Weights of a small GPT-style language model, trained from scratch on English Wikipedia.
Architecture: no biases in attention or MLP, untied embeddings, shifted keys, gated attention, attention sinks, capped logits.
Training: a variant of Muon for these matrices, 9941 steps.
Each number is 500 + 50 x the weight over its row's rms, rounded and kept within 0 to 999. Layers, rows and columns count from 0. Numbers have three digits each. The size before them is the row's rms in percent of the matrix's.

# layer 5 MLP up, 384x96, rms 0.16, rows 273-345, columns 0-95
116:561474551528399572460492501549472475495502487505590559518470465449599454509644487542528435537512556489526492531505583454537525403435529546603508515524507557485484459536525480531404529508516473579504498576377468419468476418474514515532545489500577546482395532532580485432500496501532458420
106:546490466490409607395409524467475456579490491476543513458532467490519492463545492522503452466553523458503495455506579476542501473434469479451470443458494583481486516471491526483575539462444467389518525483469480451496457472568416461416518452582422437454436489516453605475434494334544462435
095:533520486486454366450501561516440513494578491541523504486481502427457482495586512452549565406545521529433520479470573568537459524410531494632538581546556530537526566563509520464538510584506414439502445499419548478545556511603541492516491481487491497365490507539569480535489466451556479424
105:422499468577517524459593617452473475480555532412452500536449546491587516479416414434473456496503450517526510544429485487504577473481525521531477564476523588473521511456443450422566512443431555537569592502425530438554483410526460446507520508525470508624480445465451449433563492544494452444
085:478446522541390601538493414475429619432579507472477464432522432557567526515471481515409514494457550444499483539505512457483407600536461480484461479582557472410474524561520503505453486522453583534440499449515491447537597482503569501472551531569551438494464509512463397418509492468439546482
109:479516424544509518467530584542406506567535456531485490526526551448556462516572573537489417529530593498486545477442465542448505491518537507498453542503540453493495534503514518477498394549557524407540552506499442444484598514443410508386464457481508500474571428561476577644473496601532407518
079:538479473525609495478600432518538514426459585399513483519552557537594517597423444437431481530573469470430433592500513486423505502461477450509533525567543521487512537482550489515436425532566596510566430504532428549490542483581436528452449481562558537541477560532495504518585515535542521512
091:454568406525564506399483433493572493417530561468442496522485494478503459471536441533505556431372416459516467516535570551508497485358531542546453432507548487473574481512589517417545525476546521491474540449498505522521493462419424525427496384477500460458498489478438524560518432532558537422
098:579503512478544459431511534625490537424531456445438462559428477481515516446539455456393521523495482512484528643509434449494385501598514558516479485515556495549503592501454442532504475529440439587497544500430491550499555552531506557443506534421581556519476551533575520517509461433486427551
088:584452540389489507449505458486427540491543479508503491531620532501502508566423499545530579460465477425429555612578448429506500550557552556456535511584487455461478519602493424488471457477565411589489485594528478536498520506590508567530560533522558519573481493520534456502521468448533553568
099:535554493483527448564558538468495486444435534536569562522483529490476606519509528562523392509507561495499389589457456513404497544471553547462529564455545556581559544470465499558519531444518474543536514561473508479498455508437550603509595401429438562557603503481497541507488619466510487482
101:555561502425573477508448551478503553482513524527516457574499570453518549460450513440481589449538493516515424442498515532477479547458478576542440546498459477443504463609494573446614444580486508503503584473461504543531572507637487498589499469435454503576474488483611465530399444502538418494
106:459524524494492445541482531466492508491606563489465461428457471471472479568576532432382430494460467451444481561494523478346511548500495575564454515556545565565487519454429494543443458502517552456507456525553480525600517616461575547457535479521393558491468495466503481484459384449460515536
099:528467522464493557455613531453543494410547533469605519396477509488463467487556511469410531425446510482527540533526497501585415523458418497490476419508529535509440491527522678490464423512520520604487514547442410504476466472470399537502533457475461552551455506487457475516464503453605532481
111:497574444583518519507446539525538505567422510529503478551582512500486527451588469373417480567502593496513455482551526540587545485585610517454591527533558491516523574543521411549535452483461502535494426494480482565479598442517526512447412515456387562449539516577507518495502492549493479471
080:590506517508540423553449450546545516498523479545498519478393389545379481525588538500486550445409524389447531493495493518488484487513568478523467503452538528507542523546511475542468559474498478618497493553347461573486517493386543598559556502539570515460491489510538531450511427527551485522
096:438406410471541396492444485539517469426529639510503444547453566500588627508503518501524406496526534478461468455513476431421540489482537541500555504464498498500562425533523486526599473522485510578534604534512484469525535527558578547471523595608516467557504485501464558487554572506499543521
104:480396521492502571517573614492476578483511547559478481460580536479597440589490641467443511484466507499557455430505613538565467542531440535471486401511516449503525505508552485552505457526438514526520379509478463534522528425620578516515549465461508439444465511524471524490492443501506442542
107:560437452517437496487431484439535456566413447533404489408579530452572564483472528469549482528595523427438490392538516467483405470551496525519533546508576542518397576473520445594452410513465542509577530555460448543463587504567425474463510525455484475501472520579538468537514535507507480500
081:489493463532414461508494557558434519543520431391444491435429538504488488445518548447484519452440455518461540513470420548468378474465583521567440447503522414538551580549562486475511503529538451468439452526502561556471590551509542545456493410616517487508471581478556494471468478628558518507
081:509500449483489421422500477536490630473461520465489452438533481528594518422564498508494434422449475475533455449530578501596436480601574537483514549494544532463557418512500464458552522519448475547503559508523469431478441411434432477488449509561438478484495406478485527444587502630546453542
100:481601600521515367486565473448454584507463490580566450374473445493475441493542406495490422479499499485483539460432593578510570511490592511543485517532524428496477567550455474482449506468520571433503539538449462579580529445535501544475434548505432557481426483495516547498541457526487493442
092:450550534461555472453522540455455455444505389501527503565560491533581528451535409494445422500443500540505475500504603597490501492501451479495468599473510514426528448542464469436527473498531492505583545521426490452562382463609479570515508478512545479515538518464534506540388551473439403389
097:512529537445447448561533536476470597425465422415590472437541433404522469489416498495461486482465485559512529546603555547488466480449490551525514446399508563431531489487533552477522529490506508454512496524542563437514553502535535425455567443593499528455491559472569556417473395511550382497
097:523507443472524468543441623514481466527515595494531557449527419549489542450506516467505559512436432470531420532500530522510499430445574532581477442543540625472448547500563530413443443509433567517515512430578526460488527543510469544514479462596466551540419529493493409400438451579553473478
097:575464524449531491577475526458460523476542481550501525510606576400576489514447563481497428498412525458546468664501582576521466553561523502463465428562555450517488580520507514582490428516524541467489440536528491428419561544516593481515537485520547559472431462474536514435425509548512452521
098:512476472531509385571488605513523545474518487478459487433502486507448492527605512496482556488473551455541535625582487472486471569542505492514520546476508536495560541449510490498484353472467493410482514583570503440433538533529548580525602605479504414456487510539524520489568483462637544517
099:504436465491531510549483480436590536545496569538450642453498509499584534491467416418560432482518522478584518459468451445439514464589468554457559467422490563489518578537519614466541438548491567450555553536514446437470463453541486496429519489444423454453557550462411534519504521491558459453
085:412460365601543592553439433461549587500582495563569494539509487509475448613553535525476566565533498478558482546507589485517464434515546500549538406467563511394473500463455448500528481488548490476518551514533503557500539467452493517475590511463483502532529561454406478437577573507487538532
098:499488476462459430445572542527528458512528558596451476527592492491470448579552502441505548461579565450434491454505567507448499432539588543524545517464610545476523516513541516494553618436489515483436502668400474525508463483407581558494495508532487498457532541575499496467506492570442463485
119:481527442513493559462439489498462473520475495465603576409520512478504504476477492525506511468468441492547519497481431552563541575486552546537418442619499575554456605477503508481497447472524493501574526535457481612480542483625416556437439530406549580442499605519551524519470483533610486477
101:508534503455501467436494457584519572519593521447543482498498617523475507458509503499509450391421483492509499544518544522568610519555530486529554384508558569509554465631500447539463517506620443551542493532429462513503441486515540423541512521540398446491526497507536402508462443522468424566
106:528556492544436551536430413490499495600420512534497402521527588527536515482476465466523519452557507453512468412539516466496555497544530471487541562567553421603550547555565430596556435541476501502544534547586483361477465413536484504498461511487429483469486581497557531600545514499443465494
097:496534470409499494415460534497604501535422563604477489584558433597511479463565480537549494498511492531508380557457575486428534475532602529491532540572499547521500567498538549535467500603531516502555569542419515422584505466530509550535506445604491512444455461486538479555477546516532443567
108:563535513481524635537460387490466529502542507485474435412462510441522424520475443476475481515541455456570554529488481577514484486413480517495535434510510592519514499544448517475548455540634480492583590506459458500449459468502393539491452519486449510596470513545397504505365556545490465531
119:530507512463456431526508523472489528517456531537491401540503464545560529547428578535516483460547617487425437482461507464490520436461602597470431516534557485589465600462562391413523481431461469537554475424472542496531451489485456519492496470533469516381480468537544430503449440566532587570
094:493456522565562442517521601545537498560497407380531477502503521572537563439518521480510487509571588553464482506528483355537510503490495601519499443567587567558502605467511455499531458497492560477528413559449490577529452481429494406455502461535493502569574506605471427508492507500528510523
094:515397471492511514418466550506535586561468453471426446424470546513533451485495498476517489435472536431550435400427412460580482533486562482494535432563529429563476499430552504524625492567496493538486473421441506454518566433457466541551448446540490582544567530392553491506487456504541554450
105:531501484459426471446416569426437436521453477473573431440541432493425571441587482428460450469548525524602498521500501401591472536504490536550521523453501530437584518503508486508501539473477471505530443424494541551537573424519594497505507508577503476504452545472629481438518569563561576535
106:526509496535486544483491596554517573425471458469455566532554592476484421464527466508506474453527503467463499576511465474495526519545436524494611415507460484512493545475574488503501509598461587495505508499457431475556505415387460433442478475485486610516492415454418513652528482393508545473
105:512494446481459531563527543415527573440532437488449465517505539604467512428492481525495477445479429464484550598505598546525523571473578619509552563556466410471433459519461539590439487476557636458515484456550506512554482532498476470459525553504414486504495490437581445569432581504493531501
099:561569459479608481481513461513412595531541445460465571453478542516420541469498469461532569491526587491459435574487581499504575560515511492533449616444487573474445525480595559524496480507517503435526545454501487495463431523468580556438470434494549473454443533607510472566478441447526611515
113:523490479508463509481578533517472556538424471490526379564455531472547433500512560571492506514530460434562579502533563436468549515546450572486567483505478540578557501565466517485473555509615439544598571657522558524492604517461544504392560574554551476527499478476478528509461492447489509470
113:446533498549509484559539520485491518485501557510460462473379412546533478536467468581468439442497549424574419473593523472480524532448516539450588419512509532539552512591462469511441558400530419520529575525416469529491486525466569513503536591562526447541500536553520587501446477541609492400
106:561498469485553481453574594472468523520428532580454463517549614582537502477425619483557523542454488493465494486488450437443563403413519521401522455473556499444583545472570442450492516493548530480548514486438414499518518499471507471496495449477475567463536479436469511535537549499615402582
093:533495418527483517489545494545448530521534447532563527465505521536500492469561546571437604548479442478587525583473584473553546452411532486575488400517470603412441548496545490459484525433504384514525539536533468460507547493516504425591617464527594464434545565495508487540487482472569456452
102:498518553444494546452444529494562492458480541399503466503487395598630500478466456512434482420515490527539471474593519464535454480461517554591491412539569582518442553436589445463519495538566555520530525472498513491471440539496509451490524489503578620475461513417449387483475560509576463475
096:425456456551444478584525466532434511492571512443523433517504532537512491508504471472393488500442560447439447550552539508484366546560497531493509507569493520548540506484493490534502426502422570513504493492576503456424519539450496618538449543595559468451556632522576513485374520448437509515
098:528520451545472439466523450518474461578539429557567457504487464441553544509472435441466533538428530538485454515452606485464526462406515484552504438453518403436578389510582511475554502572514454678551483488513488466487452478442417554529617494516514527476514524458566516529462523549459535510
096:556499541486444555533555406549471476527538508402497515546448498545358526559524432520555548523475464515520548558448553657500518498507559559513513486489456558471487519500489547469495495512444544574501547553607502485611518493409534449491548609477385527489483583517495425545499491521515561483
093:682488491448482405554450440520525474557508504442457409498544471484452508489473554465470578540518573483440454459493406530551402556534517483525450502537498482454524527539535507553485580537475436377545542504475548390486497535444453539451531463553516462542436534566587557456495460475459525536
108:460474421489516426539522388508541516545488497585516576407472560499435553568467503505497540508483511420497476473511540513458475461534514554447468501524531441478535491607488440650499516517525516477514510494550420489608497446547490478444554465456395522525541451608512610556523466473395472570
100:502508546553515490469483432523406519512521447495492591522437516544564538532437378539406486463465428451453471551540506463507460516542486556488578553469541507464529511458545412494485485465543476567556530480415527563455536530460552637473492555450502535452439574444562647461487506561535435550
113:483545522425520527508387524480481479509460465491499504513557448463486516473550528550468414473540477526530477547486558473551602573534546525613509472531485477575497586584537631532497444594455511471557509391432503539518549512463495489472506523588352518539417456502555504542452429537447457477
103:475482484566449554467513435480499561548422556476447508517499514439548544478582470548486440427399524423529478448525397515565421610532504450561480516597502578530480491548484514574412506528595440481508564513504441527470499575473459559511502469555626547540468527470521557537459476506527470394
099:487512485449518514550560517493524513442515461418556523577403586561508503524465458514524505523508499456619535551414513416461589523445522486522503468546493636475531421497466514457530432494580446427518531499531407544537605485609497469538509401531495457562478493599496488510540478455511408471
093:483551469486547518474465544601476511438486629480596498503601518432481527449487480496424459487373479490489416491514452517484502496464511497553499406493433477427598471435546604494557485532522474481546564549521535611508587536454452567526457523515538528505557548487542601592506461497457467477
095:548428537458493482550414398387556503482481534419486527518408449461432472543550489444539456403465482554480476480511634500625503471506546546469418513434529600516541582557566517449481456574509519532520413510520506486538579483596489553503521480510491519464492477468598519526483542536492477532
103:523436481474519576465529436470465542522503459531558579565457530422633508491439554496469459540490524545486485491540476408436494497600619494567561470454516519457566551437575538568550468555596533561491569505543476550490569537472463540454556462571455574487514574521567512515544522583513568504
101:543539482558522509529462518569350507416497465445473489505545476460477527468512516513523538498446634465480497486531477490505586508459463528611599494447540551412528576429515477469467471554552468581504468520430425515483522503555569540506470570452570441553527469562596558473501420560569444543
111:439487543390535443439544495490518508469495521573479491525403381551511547468584395544442551526437554426504430524505456533486484569460563549529505461425498479410615554489471483517474590485622491529529509535523478511437491417500528528486492499481430577475524574492523558479533424492586520532
089:577521388467418535533473493556493526532593449554563399433494546498556511477583526462500464567482443525518482500548500610471503492533503534451540504524523488550526423511438457595554461530603388442554567593586494466532548431509556538492509561514441537486498504526429440496520467464418531461
098:533499471498384534508542431554618463565519450511462499498532581456500487506488556497513670575485557463498484554470580505539413444474524475506413536451511542462468548542467466397472547513508490515523444519464432480513521397485533542484535415516599532409466509495498523498572463413588494489
109:537518518438458575512529494469460587518470456551510453524498495411537454485392502498629517484519561501358394490582444531530453523513542562468589480525430463462414568495514535477510450403415509544577506509487522498498513386461462483471507500553466463552521449529483535581553544527566523564
105:519405494520435591518442513538517515494436575510452580414503532439545600408473513465430573499521540415496509468439441544554511462502518490477472425549500519435503556462573608613564507421536502481502519479446473500425486487517510487379531438512520491545571452421456553561464436516467470471
098:509524521402510458492546536546441525360490552525505539467468529495387538486588395580501486418517527453540454622534562519481452527539513516483524495458487524574495532473530519511437530540463532500504541532446464545525502565612490522464499579509486528562360455518506483587451522413553416490
098:372446483430484521453556392449469485476576537518552509529446584427419506510583560524460390510400503481525479472403513532519519462484530483480492410515541474542519518435506489521499459490426494373494599466498487579508477522510555526472484453556435540502439484518541483570473428484461616522
112:446529542524500521493553592509480544478508522471483523462456469498379435424564436510550459489473475452462514498458495553453522492483545512554578474451563518501502539584443594474631442423471481539524628466385505520574487430487453529524490571460566422516464491515524545511471398542558436431
106:453512475384439410449429500463523509420416452471501478535478443517520489596496487543488518541412511455549549545448536508496484441619560534518598509633501521462554545526464506492529483494437466490512560532485474531526529443525674484470545524494496433601495526507458519486464476468452502397
093:449469445450465575480489431476592544551503506559470418502555479508431583483457531534531508493477505487442426524469517492559412540549535505495486563442544426461484506495502565536454552598516497392556550445454525479595444501486437491486444522494524537540476509511522548652459479389486535362
091:527525517504426573522471448516483588500632460539461501561572582450459453516526512486462530480368603470514509412501526437492534486504552558444509449403497496489465418501553545472576513465531482566493529415527458502497517461404422539459473434460490473541505374489454508598536505580522515481
106:452560444508562513432571468492586521510503559492482472576486629493470645511604465471559506501419553505451419585392488481354511503590501494548405403458560481451502491495533450534462526491524535504569516567448509561522473438487506550454466517521501539493490518470499500449529492544491485467
096:555500525537551473448550545622548459455464486560419536557413564550464609465506495504369585575432441453518420521464513455487493517473476565583447498511468463441472506481494466524517535493565448418474485540514491503578647520460420487483483465529513517546515441559515542478502456551540521416
# layer 5 MLP down (transposed), 384x96, rms 0.163, rows 273-344, columns 0-95
112:435472547504522442441592530450526483528595583571550529524542455433530583540529471531390506552537495490492573456516472460505474546458493532548525513475571538532435581515509557433526579560599469429435497431509388546500572519489500479467451583506525434460497515577501521500526505501653520488
100:436494518514523472661575515477514534513489496602466471530478336578576438519439413505468480484489432515532532482474539533474455508514476563563495539529519552511467528525423517453506489492479495465495535508633592474472439534550473521461430470639516535561515493462533492485434523546579433507
102:492453441445503626530490437512604517479462472461541460487484470577474489578417456512513482532389509495511549507404490513510605517566400488561420452482520499555568468490485400507525474409479469538445431587463579516509629481449471516538498509461468523575531498535425487427521495548519532503
105:573466437515528517525447414483530515517454520424487511610586591572456526497441480462487485498585464485581527451487484556557528542553468444554468407457539384383474569465492481502405496459487456484435442536522487493537536471529576573533477484560467450529465431456599446561489534490436556492
091:431482393437502602571512502523566474500441419545482421525451369492485493447478510392537501477432540426453561445476467522575529477530456554495422446475593482549551499515485569465445499450547495492575516473410447466536523497475487516509555438505521464510489395533551550539534536376505481530
107:456484525465504407427519471498512395493494457581418498480580512518524538608519494535485527436471589326520516465501496459496487485534575550477605469422493535469502429524583512549463530506488490571459488488483573445449539472517484618523516457580503491536516482479507474536575525510358479479
093:529579497572541483549444521425491455420587430570492493460459283527540467447507431523410528511479511557511511504487480470497524484464545506477358489465510427499489468538530537422483565485581469449414546544384523518478523489509433450473446513493488554510464542488491465490468435539541496529
097:451512552465458544378481429451410450557530474484488583438462471458477497518423553470462492472438428467538435607475489552475492513515481441494483480542537443493498549522495440437431481465484441505504519427428410567452502531536476559557473496352517457534437516450477415465584488524585520588
098:473563528526545562501496492448456523531556450489479479485529462532546416688420443501454450562482550508492518366495386477540509502453572464436514497403442447522549494451516496554547489506496469475407545457471461366552461528513398448498525453467466537552548488505496514446452524540500479474
098:590547408535485530471436544526404492592500502576527538473571505493556505456461527519556492434479491567556443476445499501506454475531501556495511520510552434467501472524591518444486472539416503534513564554500684435503516437539385540458568499455486434471513438508522392543468516588467509451
091:569503474439522579454484563554479392535518472410488502535480544567537488586587442490495474421525440457491426394487507501457566432577489589492542539408472482520454546498433531523504551481470527494424474428531414502527480491454550499424458432612567509462413532461548485577445518460498501468
101:503466552569493450557483447556598505486516508466552588480567543398565513595497477507547461525399474459470571481461530522463514518538388509517439533490465483572536574468578516507445549452565538481517502552463496491540455492419501542425380568385558492476468417487547485512534592528519515433
110:445600551514438556461438496466557477443440426486414559416442572444451491473472425502505617553449455499473501546406539501517509495511445494500455497441492508560447480420568520501391479581529544421566402456478422520516527582517520491561538551422454463548511566487480468471551553475498538521
100:472386580451488412550508536453419537472488477581579567394512554590387465427462463398552496531477508470446515480570568467521451503492511549490564430522478527463510460454489515483418414444481511544479461587520468527519467428528523465556412462460475483490520509475531463547477440574483406475
100:488467518428470470463515505603484478537616509513562487421497583394446479520477544589464522411435542488500465530452489543457489448457561358524550480552496466397494501526483456521538519599552502454492510478522570463506481459464499530494532510574560461493508545443586411413514598474417461489
094:440519416445421475373484385538447450505541526423494454494570443458429459488437572450571474538447450467471492437501608530478428545474459401528516514519476568490449443515539381462484475476452464570551508531461547434563490520506444463434476475480450510528453481516505421488576537465496560456
102:519457469483497490454583448534626554493548593522553499423524521531560504489526597482498426439463536464529517503490511470465581462514435473465422455520532467476577503441560485615512510467436599387434575434523439534561531483546562519612526528440473530540539504458485480504428493602516481512
085:494433446444533501436591466545524432508369599482478466469579494517493525568545555492594503523514499430614516366578501517545617514455465453470424532445434462550485520489466504502512513507501490491516493576496402568518482453504468421482438491448522537415476486556464516502518572529475526579
113:529432475503489507529486479559504452473505520436539460558508510534508489537492557536512481549472528448650514563433509427442514415626480562470619374479422527569568506515366556486455562500535470543446575558502531487409569509488548516482433496497556481483524508489518507565517545542490541564
085:555437523418527454436543491526611494496506472453522453563473493476507437478515533492485459433512468533597531504564566642458475580516418519496543532557512533671544514518511509548517456584499451461488592511505522494546481467553552520520561587482504456450559507569517565545529591514462415508
102:568487528512472580491553514471575510454599467505447528397471430442510445533462568596486543533441488495529440495514552554450511534428432478473472435475444460559459500511536501512523521492585464548557483460355583551574487509532404502504530446479563528470516535522514496394546406432467500403
102:479463564435522565507551528474517543480440602500471463490528459543498426470398579477396493475465526400546566527534409570504442459576547534537426459476538430484490471502548511534567522457413484558461443578464437468444409476564455482555498506392583424487517535462468522531457440520508454482
092:586377484539594537526524511501506546539578541533383467411430453538550501440498507506531478510534566456430456503463484587571456461557434528451496394433514518415509569527470500515498515487520461485503439509471457509411588575564513600437556479458498477521502490451531462436430500533554574531
104:499539488541542422519556488482457539527506428500491540457412503462444548498485492544500460511562518439539543583552420406466445442512402470474461437516568450498473472397508569489487513496389508502439519443678565473442497445505481424508460487581457478427506563467528562426450525465540498459
101:421465452558478576546490477562442511611498541496476482525527539458509461449494516465509508527631505523575381503492504463499483575491411529496418504512512530484527536498553451481523509444522566598517587505482457563452467403528535455496388485565562463561538507526548423366523465497429501432
101:511492453521498505596538542462476497488468478489492504469466397449494456584601466493567425539552521544562445485506468421484456478487662410428454452509479548538428492368452485495493577555393521524482509485464585480521479540595431506541474504524430541488444530552455493462482462480459501419
097:483469535547429437425550540512577489487557525490492448420564582526549502469525504385545480587452434517510537461526403484432505560608581468424472466537500485489568540416510516498596503519540489356444470539504503454545453429536438489516430543562426466529482558485433439517469501495463476496
094:562466485484571475450537493501412434559458573508470518501569539493467389496529430456501436496445409500561495514514503612529581576558543382461504523445494492484477576479542567559515568513437415453504485495440357483506586451512461547517557411462506566492482483432454505490463505543503503547
099:478415465478506521519433544610534544445512488542521440531443494476515585532564565411533424500569556444497450527513484466556515561593464461557482493606499593509449547569470580522532537472485519478481494467516386495556499534556488484514512517451470456537467474520634563626543509397521492506
099:585551435422529494468493450536432455507515463576560495499425522433511471559486504540477447512492533533379465440527436518505578517484424459511482471493484548510441384451511560522436488452509509475431473514580537498466573565466530433456533443532615504455562435545466477407589574462547408467
113:558526568538506460389467518484477527460498513478449473546436477537460411484533554534442526439543550476454512436526470517482508501499554508510430498558462481526548446438494554500439443508556489432481495457538512593410554445452556456428589607649486527479519519448420549500560377462431439496
102:456419426466540519518435469526545521482498558484538450531568522575457536477478498467521483453423480533480471493608494482512513596454454583477484458562443588528424593486514433515367523462512437431584545484356468425469464487545549360491503522489553493526469503520454453531512476518557510522
100:556513496462463420607504431584481483554549427506631499441507456466506624525445407467604472545537581558568488441445510511528567521479515474503483543477595537555472517463484563489460458510399563585444538500527489433593498430547571494509529524427463495469528508508461551500536503536475504532
091:534582546534476418417542499429399460463499478436454508456494585445522456477452518479540607453518508532462479517496506548517524488396501478478444501556521568538473584536532447446600498457410432512556542527553501495491526480528539574475473545616496501532483627512478553537443548386556527439
103:486477433460500544540443493419626478519525461533539494482508532522580491429509464404526461561582441510511501447507611482523393470552529477494433497499568545459538467457496434540506547520522477440516499596527426548502474529488541414587383439556479580540510490524543547550425446478588546440
111:578538523502439496435543481564516456488376477507631463498579621571531476421490465521536524515441562555469464530543519468488505465523477521572452471524506579498470559516541526543539552495627487463476519440543431495438553526536547400543537417544497590507431423512512534474555503526430566508
099:500589434512564467526557569571560502408493484493549495489527533552547512552602538434483446508514495545472502468534458515501483404460397478542474459503597471463503504559458519552495560488433435416439520413653505483521524459451555505493429558490485487522370542484566467469477422478487425487
086:459453509477544517579634533540499570554494494507522556411488494480433434511473497488564463478468516478499555562552614479439510465460459547487449409469528542495442438480510470477490515496498509561572575469365533496517503505442526450530483554462439523475309405448476515465488450501428518517
111:493541516492479569508576526576445498444521474546470432450511489478548472498502546477536611458512529423454509522488489453443457520443605526515542618493391464524521503541447478469457596426504609482505510518494418573514569448497446435418529498458501407624534545512465534427561533502581493531
100:418355474525593481455508576512580581491475479438525456433523623478468423496472549499539491490472489495506485523473508538583564534532481375515536475516530575474524426403488461526453590525442497503564581414519473450523483547482454574529543489461507574492558540482499491476502568446433554445
106:488488472491451491498497487560439462450552585417557435486554375490531576482543564424496409455466552521505507403493468462466467649432449478500366518451506443564460528435417497495546459495444461496502401551530483467474489478427560488542564475464556499465456442460487514500507492541465523423
100:467432417524530561540582467536550491567556467402469519557497613475472532528574498536407487483599399538538483464545576515483462519473429528514504545433542467536537455456438510497449514541506496629473411398450474463402560540468525508513401499458523532536522550578512505479474460506566485514
102:513434472482396545521472531488548434513469554511523397435488578498504502522428530501530501488542495513531485429481436484452595499596372582426503497424398512540508476480348494526401514450562464536582500582530520461547521558524447485539421445467505486430485496513487481577499517474501564521
114:572502518511545492458563542481513465455412494580488567405495683425511605525514522547487524482528480469398465497505500520515555508476504400461507556464537481495468536502616419530395491507435569424459555558550489475483522528431483479534561480505509610511542530497453454516509435538564530499
098:510571490478496472459497498479378348549468518449571532481509478520475590488552434478537501478527470492613563493464617502509593529565514479527513513532497538515525485620462484524509509481571502499534570508451498515380491536466520483465471534459441452405564535517487620548526437417446459463
094:516475536508461437534530517544523421563495537470502593412407507531470527446503514425475456489482504542496466498553535432477472591418435475546508569530626537533474593440440498465516542511486583466525504438467455487469504544435554436534498543483594438499429545543558462610459606576529574516
099:471430602492452482511518570541564493460532527546493515408518612517505519516465520452589512474468489495580484481503465474489602557468531500466541534507349493427428446544471495559597456449507530537481440465414534487493540532521417513595540443515517496469467439383536527500422510464425475415
101:513467557460485581509574597578551410499531439468463546531568494466593492471501494492420514432487459452590507440505457524454588502515501461403515519507508468557499497423578528477510468470543511571455518525418460439335538555536505490479440466456549473478476523486521516496573516628556426474
111:507511426522486440515523551501546464505465479443577397538561566459435540491558494447491491506485459440577467477587445528569531519571467409456486490540533502415436454435492542552528542478498450560480391533508404529485522426495476441572553484501531570554540515557439611411492393455445522493
101:509516444513601509571478484467404468540516575534498549447571497463550538590567506461508462411512536556521476488604538530557540524515526478435454420495465547564483513524589596521389455474545514456419545501556533501492531589538434514499453511648580499482447477490494508565482435511532541442
089:491430515461555473472532496590545496496370464335520483517548628568518465440439494389499502541537594435482457438576509520478449511538500487514498473532466421503555543460558455488473556538455418608517548505543557463467476465528526505474390484500490477469514552489495532512511457524593551517
111:531425546497592426501494487491494456566565585500498623463485556557531591538419538444606570480516460466519452471592510464481514512510513463522485480464485435498551439621494430436561457534452553462503519497565527538479466429541457491525552528409486480530481483400438474504615523486539505415
111:467447502500505595455514559458536518487594456449529510493548377465557525549492568462435586569494529467449500468471458498595434485509548533445518476541419447580492404566424498512486435457510518392622498498556533489577462511493417371479466483443511460443503543513567507498479485500543503545
101:487524631352549490531516503410505487560596522538581529426447583532583491481501546422502487491421561503572388506509533496433458455400508473462493570491546473484428477438518529531572504539502509447469510539552486543556443565500460465544519511455568515466483474475487501562505575431441538557
108:515491470438482483457454470475493415504445506502500533460476507496594475403445513555444428556507469529517462497501599522520549455453495429564526591444512565572413549548565530507445494521547577569488443538483423535555428433634450506420530534531513432487507458516456397471540526546566430436
099:442482546460605594480546391467360471476545538666430423467433488489489512557536557515445468526542417476549478514523459514510546569481549524515497538574570475561491476557491483468417525527464439489436453443552518504475465508458510513534454521568565427514526504513498461528411459505503577456
097:461473513464430544456495581469585566565631418534508465483534520557548482463553532545506499486562524590491503444482618463549485539516572568544512539456465561556467484600425444469496553520474499457445487565535449506440451549497512496565494564446433467546382456488504467481534479416410542538
101:513481427491484500564462515515513512521559528607487382564525538464525578587464449480510491473489480494526425487491490473564511518479513492566558458451424491484501495448501550574600425411597494423358520440474558400540473531578468476567468427508519476566498544468512476522455477580492397521
098:408509481551583492598529523540549520476509430488511538398470381572573430526532523433542538555513548550472438470496506484534451496543549440504505551484478573400494506463549544547484469482478469511602532505401529408544469535591560465510444564443447511522474610484549517519502605485551532513
094:490525518552570576487559527534561493498501500464473515559464615521504480503551509420454457513609460587457576525492598472553477525451501394544377534564609507537397480471419459455449457496482477414547475501502538594469497512512416416506470536520481503540525537545507441489495527465472474602
104:468527345497477514481576501485606502520468485462488525562481433511417453503508569484565491512470526550464506505554507538536579529530509512491421478523445444505484528511411495470460543528476612435539442532581484531485499425541413485443458500305429497428475524479547489511547455463412512514
097:474466442499504568506558538475538514611414431527533487513555437517432507450499514449419569486539413539439534481492490455565529557604550483517426556529503584493520501399470434489482578430462487456468505491421497488496477489545402520528490516496546610462518550521491598631456442485454435468
101:576565566466559506530519517526498536453559484472358542446484618544541527544522492521419506543558471472545562480498463520559477377534495498485396520527428427542405498553453467388520528498471485483545472456419489518626506484593467514468517515427465484496508486553589573507513534480545475475
109:584511525504538410452559520517526539512433452594527507571581654573496422550557520424535542537518474529431475514522445488606540470523538509466485529586457525469494481496476476477489560390519453530538586506537380498471432500480501517451479509517487500578518551533516461580509513482486368548
108:406607472511559551449521539564530455491462404460402449561484384496463502454508550512497455490461537445445559486581418533507530571428579488558512492580540492388524465449392448456533556549558528434541419490529551538473506553417456464468442543522506458482467495520464472486491524450448510472
109:536472529525472432445490534503511566491491377483583495478452473551458456535516458461578429460491484478446552442470529538425536495573571557519548390437466413535431465475573447559418513519408500465409522514451487485523489545490437392503503567477499572476426439499419474610530477454490499543
106:450547362505605514523518555545438556544531501555483512468527423479513530480481428440451485473540389489556545461478438463423494444547544575559444421540470430509497548508504451420538490477534484525592483462508509519548546459477471466572583565433450441555576470466433462477447523445410548450
108:521546572452533466455537547487471513459459441617474511497539503498501358470411442465609511558501455516504526509496494502434458467524496445573515551474506529455487475427535491552492473587625483562523550460579586466579479473564563487496482516504529490442469544506449429588611415566524528537
106:531559509544596519565438458551467502494452562490546523508462606579504497522400532416494516527537515509468410450483495525556564462466449532442515545468424428504565414483424551514524359519519517626578547475582430431539506544523487541500494461430436511492427487522428526537462547472511508511
091:424552442452518555484446550481532509461470586448574528523450398516527488477580484519516526430485534517489491476507452540530495541537506543575515464508467553600455472514380560460511526572435438455526408519551541593486578536448567575574505502345509522515452513548503498453491454449418430500
110:492439546531563491503508489492463497504543486431478534549437557509512531506396466595466513509448517353453453556574497522508550511512516520455426538405449468472588495485550448484532576469501451530427505435421500511415513491490523631479452528391543551553482543520555505365513512572542485461
105:457502389455496537445492568486540476562437521455498390563548476499475474538496541444607469486477452447550556534587473527496446499541466549500407477487479471477516465431477443527444456482584487482487537581540627460469488461469482468509480514285491438512476480468518464458520458431459523525